Weights of a small GPT-style language model, trained from scratch on English Wikipedia.
Size: width 96, vocabulary 1024.
Each number is 500 + 40 x the weight over its row's rms, rounded and kept within 0 to 999. Layers, rows and columns count from 0. Numbers have three digits each. The size before them is the row's rms in percent of the matrix's.

# o: layer 8 attention output (transposed), 96x96, rms 0.0913, rows 44-63, columns 0-95
# v: layer 8 attention value, 96x96, rms 0.0935, rows 45-63, columns 0-95
# q: layer 8 attention query, 96x96, rms 0.105, rows 64-76, columns 0-95
# k: layer 8 attention key, 96x96, rms 0.103, rows 64-75, columns 0-95
o44 107:531470494517516584519519507404399453542526508484524479523460492530490502487468517491503465518505531437565500446510537481481444516566523480478497508494452525548525530525470483502522471462510509523500544502535392459515457523536471481471520589540427436361516525491512567510479471540481492576
v45 089:495531543567414554488463505516499485460508526459542483500440491496555550556536482565489562473481479480471532546519511523493529417465527501513481524540458421508461488513417524468532499529502568508511494536491523394568524515473514461496510509493498498506517427486482650464519505523483442576
o45 093:529443478552498531538492458494506544491530493542533533435444524504434448556447552470479521449525522450595586544468564497488518471504554464514527543543495522483505508527515524562521420459489435484491487526474493537451578523483477459487447439469439547563472480513482509502447524531597484447
v46 109:421510515488519489471495549480472498495554489543497529571470515506533505516448574515505513422568546500429468451582520520494492479538403572439528536425501473546550545507583486527551487522536503472497515448488469430499532452523532551483453492484526555497548490484462445479480544547540563550
o46 118:511445542499469529527494490547454504563515525515422431525493418508533548442536477562522482486504526491450503503565444474530508462516516529521532518475461531561518465416496567454453538524459526547519588481492518515497545472523528500436560480408565578575540481492477453454460491537513502537
v47 093:565504475482474618501509460509540495412502527500471482475530499456481502509474492486493545529462499464510502404504511487510541436471481484537497563582474550457434487518555505497482492471495416544493501494493449436397435527560538507485526452576557502468576544547500520515498473444460526480
o47 092:528508499522528538481480487463467504438543497466543492504458494511469470528507489469494548485542439546563469500551554497543538492560529511472443509561483435516487507455456504463535504576504515517464526445450472494505525543578481474527459504584449426502471464490436538572494442469444376580
v48 101:552517509441488483504496489508518502498441539485437586496508470520544438503539509534510531504475607451589556458541480571513529461452516480476496559550493501412504557481507502514481548542492411480492476591465451440494525554549511496466486451517488518510440533515527416468452512507535556493
o48 103:543479520516501549499554512452504479544469539453479527535474551463439486525538489465473568503550508374534510499557576483562484542569564505528485508478500450452512483450453428512477563558534485495516506489529536489534500507531560519479460517517409514402495489503440446496520422489513495559
v49 098:518490513492543568526533400499525566504471446487487522523497484508513494553454443499503544512463528464509528424445587514548491397477524536439481542510387507553556512550460519464529490463463521538506539550505541453499499510527538495450460516534534499491444426509562533555531515563541517512
o49 100:548438536498515593549523492438465538501514513470480478482490595532469474558490474463500544539470478484558491550379640488527438493511530506534500485500467541509508562514528472502486496467497506477479510471487449512521556524538497467394494470539501460453516492529487525519568462554464440487
v50 095:468444533489631545498451432456501494569496559507516489566523490504437457519545543489511465435562487489515547483469460511504501533444522565497483533439473555512523475504475492505499507534454534520499529463468529480465534545570473446498513476475528484459378487579579530536513561499486471504
o50 091:577485507484560550559544523343440426498529508469462549482486520493479498461492502497502454514472559492565442448466544466462489524499445483533522477481487561470519526525521460543464505473492538548530533557555443485492500508548475480427492528490487496376454527510528514502513482518528570497
v51 103:505510466517540456428472520470517524442465441534487517417515494551453462506477506459471489470483423566471460500467525440525473567449518455482458481596557414514450492511467493443462512477547515531512458478567469519477445557484460513517542511568459547488478498588504449534436447497456481501
o51 089:521578517434484469473555465475511511523457505476538522531533476550576524483524495465526474472441492526527498469499476459474481495467481522415547494482563548494470536480421492519517472470460458519466480402441421527565430547509542496556481554554410436406515460492476507560475493525497483497
v52 094:434527508463510599443511502477436467497541554568457419495502497470512546529500492504463446479600550457484493448507511504535485440499488568587564501479442551523515469497488460533488517506539536464489564441470532420486475416553485546488484499440529500495513466505472526482494476495547534577
o52 084:447475530541472536528466492494441450515564459536479448522491485486480543463584531538563518519474570512495555484473397414548479478577492499540518518511467426540458467489524546464507510538498558584508509504524464514500561460561427514432491418483522513536466462513518463437460517525508492519
v53 095:458524530552528502546563496527465471508486467492451445382508512505458519523495444498495472551518535470588490637502570477472542502476518446507534527543472516542476471497477455529477545537557525498511546476540608522539464507506518427540434528434479480526530500516478519439508507470545479533
o53 095:435513464489455392530439508549496464465538461517491488482498560505524457527515462522481507502511465470464561598456486486510445485472564489507509565495552489471492449550496469487478512512534457445554421557544493507508501476470413510515472409545448475483492478525489442476515550467582498410
v54 094:493505537480449459502508590531517584477483463438471562485536550519526524544487513463518503500503472499512480635501484520544465499454514504509488553572495476489502503470405505473495580531533493489466442546447506429503526509541573491516570490571498559472471510510501436552495418484484478437
o54 099:510549538490510534468566452511553568515499521449529463467569542518456500520465498470501545484463516456515540515509555475496511531482555549413531571454525560588531504506444491597456547508534491422475458515504520456528527465541479535503494470492420493459497537471460460448421406507510494498
v55 081:547474484578508477523482516471512535390447513535558424444489489513556516579462469494466524513519497530472490481505485494484503523439482505490485529591433463520505507501429566475485503484484562530529433585557454476540500554499464513535489457476464519495484485531533541517479484397457424575
o55 088:539481527490479504487536421430507497455522490454546543494517511533529498541459460473503540485541520487529604520430521475478446528505512445478577533510520467496471502526495548521529515511425427532481470473490475575513545629539525478609459575528440492486501465477496559499460565520495497489
v56 089:470513489552464465477520558508450523471511414558489452483498487512576492503503472514520540519522518501519532531511486477455520499505448464555569469472528427578524540445525623477468495510572503527495494526533571505534527465503560508517546506476441533481456452572462489426581508454503409519
o56 084:524550582495470445562491435586526500476524546533441498452508494492497504535548513522534533481536503568463571551483484520511491486465476525437532563415504436468503520521493535468463565504483491464512475525526512559510587515468446445575476539510539497521427477535494459477474584507568474439
v57 089:461540556543580479401491478469526551518515490555484417515505489543451449507489525505501526455505458500488543394511501530542487440463453474510533490492483539512527507527506567494509510547501461494504541496530515478439440506610492508478522514499559583472426522617546515492503531508484537558
o57 084:522457496489524541552513478447477462556482549464395511579420510494467546496471480510548523513463520573575511442536515447524437509532434533527500515449453523502499496454476504460438466516444493526469534484501439485540503558485509490385525535578479419437483471525488516523486453522528500521
v58 098:508523471419500494552532512498544502579471553509519496546489523487560499497447490502524529481565577503472500490541509489464498553518471528472508434432529465580561493456494550515547465479448479504485478531508506495466456450512492496499403545486572459461398471463580513526509559524512440401
o58 095:501483507488474546528453525477492494479531424529489532477486521428491533498452559461512503461521533563414458473488543517528464461480505498521550483458403476535517536599456504493525567479504549470528505461565546482476551505525501438507596599466566477473513537550529533442559520563497519526
v59 088:542455479418493488545500449551532480510440517550468552544498495461466478557480482502539465534473540473555515512437487574525464478522569553530506468530443563463510629498477481452536495489480636507528577537490548461534558541469492509502484491482547504503522503512480514488531517523544455441
o59 094:481475554512556539435528476515478496507544482447515550440520554477468500567543481481479454492538552391537519568386554513553527494545530466495502469538493474456455541442547456514527446431533527425533470563505571544478485508507449475456521486469504469481497553500511549494538455484473450506
v60 089:554500517475461415504478520516512524503535524470570520503474471556525495534483487513532536479509489491488534490455522498549473508480531510468450546485553494511597543616497636482519507527481466501446492565499480504471459463533485506485471540528487595487400530511563462537484471570515541425
o60 087:523469498466492572515559569444537505533419581486419508554563499465483496524420483442520500517466493519510501483517555463567413549523508511492553462504522533510519579534504458499510507439490492410504481496506497505453515502482608500428532560555491505456521550539492538501443456530490493518
v61 101:523471520493506575507432514482514544574537554437499514430476463494468493477497506533508560431516464504540479468526493453504548517481500520444436588528548555542450475551509456475462547500508496520485468483514423401452389551466530507505549500547497516477473474543524440544441499483470464444
o61 101:508531452487473526493541501439472481470487525493547527463483502454475442457437443468474460437471564541518433452574591527472475464506511552479547541561527534524506480461434471570488492494487548564489541487472443456498467491546558515482480455501457510440448517519434458573513431568510454483
v62 090:473493525571478530499494474441480450493495462548545463448506530492489460493524525480553528454569510547525527523497506449438519480545459561464522544484458524528440474512597572520531422535495533472569486459472612500587467468568453520471485523497481501493476471480436527468537564458472482557
o62 083:575488495515492472572483493452413476499522482483454434528479495554508416489530506574514517421511473485535511495533468492493519487500448504530543500471523487506542474464526579424440433448455446462535566548593525567465470489459549497536507479505554539496493541543500513491494587501581496492
v63 091:517473518543458559392537450445443419508517521488520470486483485479519530513515506548482509503593464550489408449540529459459494438503502464494557543457413457553431491526537515455487467489526526482529533512458511498510475492501518507492484511466463534490515453504446617487520579579520484527
o63 090:511470497588463523621444527539450531458524477529467489449503495524441537503577472569494489445517524563547498424505472424524458466531504471554532446503527485480462519500501475432523445502458536509497543478504491536464485478548505441541489418488480514617522496481495485527495586502541489499
q64 098:383462552528555454399532521503527504489559494520514466447554534445475534472514507501403462472525511447511526520514523443465481507499469547509523499460514527541509498539506480525508489493576473409502530516534514469543471542431493472482438463435500503529500531512434494485432447415551523438
k64 111:527608495471512519544494465531477472423461572481599473467505530551500511490475602451532500514486529488492479557438555439532457551418441522461539478476540471490434449483469488504441496576523500487455519538519481495514496459512423571504440497513496462524494518510532506478510523444534549457
q65 096:476459562503447461497479561463534539551483466519553512476456437500559515502476465510522528538453389537449516480517477528466537538545540538461508468529517453467589539471560549532601489513475540562462531526520551545478536479537507479554512482478543494515496499512370483519543499470444489484
k65 086:433488506533471588475515467467548491505484552492531465485535565509455525484431521559487488470403485532449440479525583482528471438458450484494542488442508519487427469440497465488457508550555493481558519518475468500539404471432460524459489483514535470496575554521490536495554517463570507465
q66 104:620550549441425532544499528433526512554480513485541512551448508524492434482455509475516561568423449521474518476491452520508523506518559480451470482537523458446527494492514545518531505533407477566492514544499490584474520479536471520506534545555564479503478434463537495524578491545494477507
k66 092:519491498559549534490506515453450515553530410536467579480489490523484476436498432466502469501519443514471538465544435507475490505568537482511481489526458545548587548522553552465504551386449509532518499477504538414441486525523535481497565494496486460496497426472440448464522501546473456543
q67 080:521544389492524513554450485534475440522517467457489517567515475520457497561477528550549508498512559583473482490473488455476454448423454493547487462443525495444449443520440444434521502506517507491487429492439477479503470464478445513513534438472478480536498450535550481474499504506504618555
k67 101:586535505405487492533498473570492454482484488474615504465576518493514464542526501456492506579560492489484527467383532532561469562460506527514519456528519503413468513569515470514536448565510480484532532483500514473539507480535493410530417472515496452486453457505511493495485483531506518527
q68 091:424467574552533445438581540477555444497472505539455551465500475492475510470552480465574489512531484467505537532449531590488508502477551464517473540573445482484498536540538505450528459474559489551529535438522552559476540567556505451454446536494526539445524517516500491513471545449499446493
k68 114:503497570509476559488518422359446561495496499491454508502507533548464498433481471518547488429450465490481483518580524528472491465568525518514486523484464530550571523420512554490479547507445512557488553540521481473433467487527465555498573516489497528441511514496460484476534540462473423479
q69 113:614553565455408534560486508427517503477428526493507490471493545538499449461497469483526552547436442494471497499560520522527517534586566531488491475554520470464512565516518505493528500531382478523496513553463518554491541466532502525512504564572568463491491489484497497505539485500460441496
k69 069:475532535426482569551472533505485447479555463506526429500561531525532535530462475466548445532518461443510474574509510511517433525492462516455517474522467524523504526501569461519514508477444499499482513482509538557484415504481480533512492559418539489358555484485527480387525494515476453503
q70 160:471497419491542558518459456569505538527553487485518502525543519455460593552495504529447487500490557515498445512534513457511424480482446520489564454427500534545476466489510415550468511515589513424437480507440463431531447482470498476526553429508481436538526532502514521472507456536543496525
k70 071:531467468488523471477466549600567530537506505480538566517491483463532441571512511526455515530518534534505553482405498500495526510456495527518537422501485476479442461547482473565537541500520514434522476461444547538569532522505536414482456489543490493589483506574548501520531466556564552535
q71 094:509468539515511429470525499453462505498522431510471530493479428545510475496520488464545504458557455415516524492459462584454493523514513464493489548601437446508541491564505532480512517481471530572574531455566544549454575522537444531471445532517540519415466435527491498473461496517453513492
k71 178:495470561537509502449537499375480551521535461524461504535471487531508518461526444531545528433484447489504477497589467534464486490556534501526455516501455490551529573482474564456506560440448482578555538497557492499432499511441506547464551579487540545433499497463479492491547502506474437490
q72 085:485524500432434520512494532432548594508550498473549519529546493479450462520457461590531514495508535495458495505556505480498480498538562497425474557523490545514501615512480479485533458436563443462490535556506413436554464458499511515542525450528455532469483526492448538512529506549477452540
k72 144:534445574496546453476517495393465511516573478537436515551430498492506505470535465589563495488503458528580477484514445573486496462570489539510481515510456517538501535502516534458498553456441462573593528494519455533440517535486480527430531554484538520451511477506513492490534461497452452494
q73 111:554492587484506414487513480447440439461524430551480512509483499518507447483507449520547518474553423450511546447480488542440566514505510483505453564584494463513547528530499525463579505468466506548539535485562557530456507488546474535479447551510488544447493448503520438521426488469447496530
k73 070:448548561464476553547470503463500495463467553443538438472590579505510570555484497486521544477493491536487457526540516467524484447503474523444529474460579522482540473446495474513507431553527466481418531562539500484497451489458504592506544492542494439459533584483498474451513525436462507469
q74 090:443499445445580425482494508472514535467532423466507497505522516453467506533458560582483512491527503477536505478449517500459500467445463486515505502491516549510457434558505526518624413466479526539507420430496499454454517493553480479516463462576511499499415479545471456527464435507494534517
k74 095:486503551506511601487434454491468513525522480443444436527521579508485532435479429493467543433512448477503429469548557466512485472526468523504446427500457596511484546433500509469530474523449456474542508573547470463473525534472466539501516529531466535488486547455476558429506497496524474560
q75 089:509496547473499438504499580446483468543546454506478512564447542459417471549446540525554511475598476473499483485499566525438495527460459488522470465471491504490532490472556477558605411467527493535540497482512508472488546529581437510544454452525474514512517546456462511491529530513573540540
k75 085:467510536485496529534520497514436505514537562516489498633469497466482539495518473531486489468494525455488380507482532479523458540526490514496531430458474537495494503483567482493577470549560428462562557583499488550540543455496523446515494519554515528438459576470464509487559469451550459504
q76 089:457508460527535502486487494503435481489475438453520473518499483644505495499534498467544406464481547456536543525525543456465532546444501554551449529449531473533493460605459529458490498476478525494501482469497550438486512461456463606481510531483436467542488496473455512464420491482498549489